config.toml
d_mlp = 1152
activation = "tanh_gelu"
norm_place = "pre"
norm_eps = 1e-05
qk_norm = true
attn_scale = 0.102
bias = "all"
init = "normal"
init_std_qkv = 0.0337
init_std_o = 0.0418
init_std_up = 0.0482
warmup_steps = 48
Each number is 500 + 50 x the weight over its row's rms, rounded and kept within 0 to 999. Layers, rows and columns count from 0. Numbers have three digits each. The size before them is the row's rms in percent of the matrix's.

# layer 7 attention query, 192x192, rms 0.0338, rows 0-27,96-123, columns 0-31
102:481383528419443577471467354456508525432471409419552495408499561493578465460490549569450434498489
102:492523453480482420542457535457520497543436529516548504562556478592457485489511572380548546514508
101:466442531448447419452432590505611488521510542402532450601605547510546403381464523460556515480479
096:485541588485441517541423487514538488556522489478453504434406555533526486489545461476399447544541
098:416518519502550555501459495492548547540525437559526460513523508543555456472464501470490508535384
097:476444591422516495509407582432556470496485561440527591490454483603547476431448439492585537610461
098:516543496427511535491453503449493461487553492591510549543542495465500465487500530551529448438594
095:356512460541548429510465435526412517446473415393489413444451536485519498425458498486502551412449
105:536490497430452478465534560457554375505547564528513529455546438466533473506435402468483507501521
105:528410510501549448517565540553512523473503598532443519394516517451553525424556528457497491444448
104:454505521393508498606398471470479452402564533435420502470583455438471462441495552438505470527488
092:517502468477583533561558511509507514489429498423476557550440527565449568529474392485529440518547
099:456608563459488549503522505438540509457539544474532457550535548423481504445379653406509544483441
107:502574471509554510470514499434535497626434589374551510452560488493448567477529456524474571503522
106:446524573489463584433501433557521555485516480470420555380490538492473488516550484529457504557553
102:497424470553536549605525432473519456464443491456435506471517465433399516564465422463490481591511
099:531527496554581564510515485452523601571595508453468472406561562466546547489468470524551440528493
096:499454554504467519549527516523495488564542400505532518473446500447486594632476546480615589525522
090:513509486526421541426548473540532573549509485517484576614510473513502434483477574464501541531503
102:452387540540489554505593379478504635505566536539482483472449476463521466499491535566519400560530
096:493564512481520534525550502561518562597512577545509461591503574523550500506475543576553475421533
095:530357462492422474422474481399469507626488533531379538429612569497551456443511402549412501443494
098:513476385526613474532425603496547467593477545592551568541475554478496479433546558524431460490482
099:536468463512401551516530550486565414522480564519497508443440612492484427514411528527585521561536
102:532520494418432421567445508475424437487536476543480511466561422560447547529500480470523530419441
095:501464454514532510469497503503418499524565504530549485496352450446470491534468419593444446486399
113:539537448500446506480503531502507503492467606495460525560541531597468504553464502560605519544492
098:514498517424428512458501548406412476517431579389498534468459485508484544566532513450598551512603
100:497483489404440406564486491520480467467542526442491542485517565510466509486526429409506373450505
101:534476484497434510517505484541467452445541464461495583504488460481575437500395534510415551491451
101:558464556443488426577491518567561493504542495376473512546521456521589479454424534390525616469601
081:467518483453475503549559501507518418483434528498541526553501424555454438496558524483445427407469
087:398547486492542466501477472482495512528540460527480543434466470471450518481539432612509488569449
091:495482470434592565482581519429456534469472468466469438472567499571435561516482431499511441535563
106:445569552470560434635418559514443387442592435513437514475583508526485389512522570436568431492447
091:467530460427525535509488528522622420561504537459429510498446430524532460540531413467431604428437
130:481517573460489381539536503566458460507450471414520483527521490596535515523522472437454519527473
097:410518489458489405593443490562456437527522510490507445492445471497487425504513419469458436459572
100:503483545451507508588499540508472522545514475424476444556467596520477619518517596384557475506475
097:463582480501467607504473538441593498473538428440482577471506476480448511381446545533550445468549
101:439454485457481510562429467497591551448545451498484552593589501468519522471450561424468416486487
098:467501493500561488606456512447418463452456524561561479446584540443472509434548526481610469467539
097:465504500506440519540503520498476572432512513403441467530400462645522493571564488457618491550571
086:493482531451455499587505497486470482440409511509446473495563428404539475496473458464498432500456
090:419448462575530516490480511551433549536457454496523490514491485371455475449488485486468460514497
103:515397488535507528430524599542522467540589480499410474496446532432481601447486600483527489515555
092:521483426554484434538492488600521468494537556528399527526405498464539514462398479533518544444505
113:538564512544439509583483466433462529491511463508515394487463539443434469462468524532488469507558
095:585578508358538516530500507468535576465506490508417465542558466487472465493451551564555476495558
118:592512431513498532404573574543486518513519498511434533532457481457590432452463456580481505530449
110:501500403607511441481504530527520541506459483550386549544560590525457472470461470425487566400337
096:569537537586445469518469548545547562486527474494440424391497545447465366487428527542506518455581
108:548460492484546513454568574478502518532498442527486534523471474548514539575420536608452514433537
085:461454459483525523476536518432520561497481473554557493501494507519505507567468487440503524538417
097:432538492544403401545447501513484438555538592402550477438496487446476586501475556426598438496529
091:403591455479521415484519460473519542486492485470484496562512471474437449561570502403521553489458
# layer 7 attention key, 96x192, rms 0.0337, rows 0-26, columns 0-31
111:556509531622494514459535418504530428504517497510535549526499552498539455474486573521414448542488
094:411465424516524559534510443558536477490430438457471513561463481471458406468429558446500518502567
100:484557502503483559530520456437570519543562537530489504502589472592524536475455593468523615460454
095:538476584435442536466527505509525443466613599529512555528384565507517577554484405501465517458491
099:429539529460494455445491565480531511518577413564453458507530456582480581546473478497445336531496
104:473561459556479456471433471502501446534447568535531615561528550558504487441472484520622388471440
102:494508532553569520536470519397414453563541486531458542444490431448524444498578497531498459523455
095:510552477529579413505523426480468500502518391561496510469508480494493500485504445603438553480471
094:539454500465596533544521499556450455395467519449436458508468572510480506473505518585448475464538
104:476548496441473467569492495470489459681529520447466496443494547461524520553591590470501421475428
088:541459555492569532523463527519568622520494547488478361404512480530511531511552493513488526475533
099:481557390587451569593502535479530527521516444414510554509437559637504497438544532445552457503484
103:449489464414541500516449535498525517500542402555431362493440474480432555539491483512551590558548
109:508492530583521527443501476511421502455507609518476476511436493524419536496486490498530528473545
101:541411528461494519495540511520501486493508509516426525529434556471474515629483624504579498579483
103:605446516540546471512595523529570459520468430506528550522558564488550515611507504415593490539564
102:443514488519554512408504481550436470640469515422497571421476607480491478455464507466555471514538
100:507669578482505484437504487513482464597512421487503527593470549426501485485534502398493410572533
096:545473547546421518502504533428532532499453501473513580559516494521515478535474572473453553491449
098:515520549592471507437556395464443565490503530620480563601483515515523483506534509575523452566527
110:458556535584528511575502514471536526630541472563449480443507570563490446453567526528495510487490
100:508438521454472574464474498475470422523470521548374481524477545523526480525485458533546455525542
094:484462393501475474518417489588382481541556469462445491499458478555507469416511484545492439366446
098:473559559538443507491528511522538468468507566490526484456549428443453520437545606532568545541589
107:441532443495494498533517561520526407498386468503492521526533436444474534570452470466516444457573
094:513370489565532468573461408446489476432596423500436629505451461493519466547524453520494533471442
107:537490379500474624486493497447517536454509580411457510533500407464501480479514628520462568477540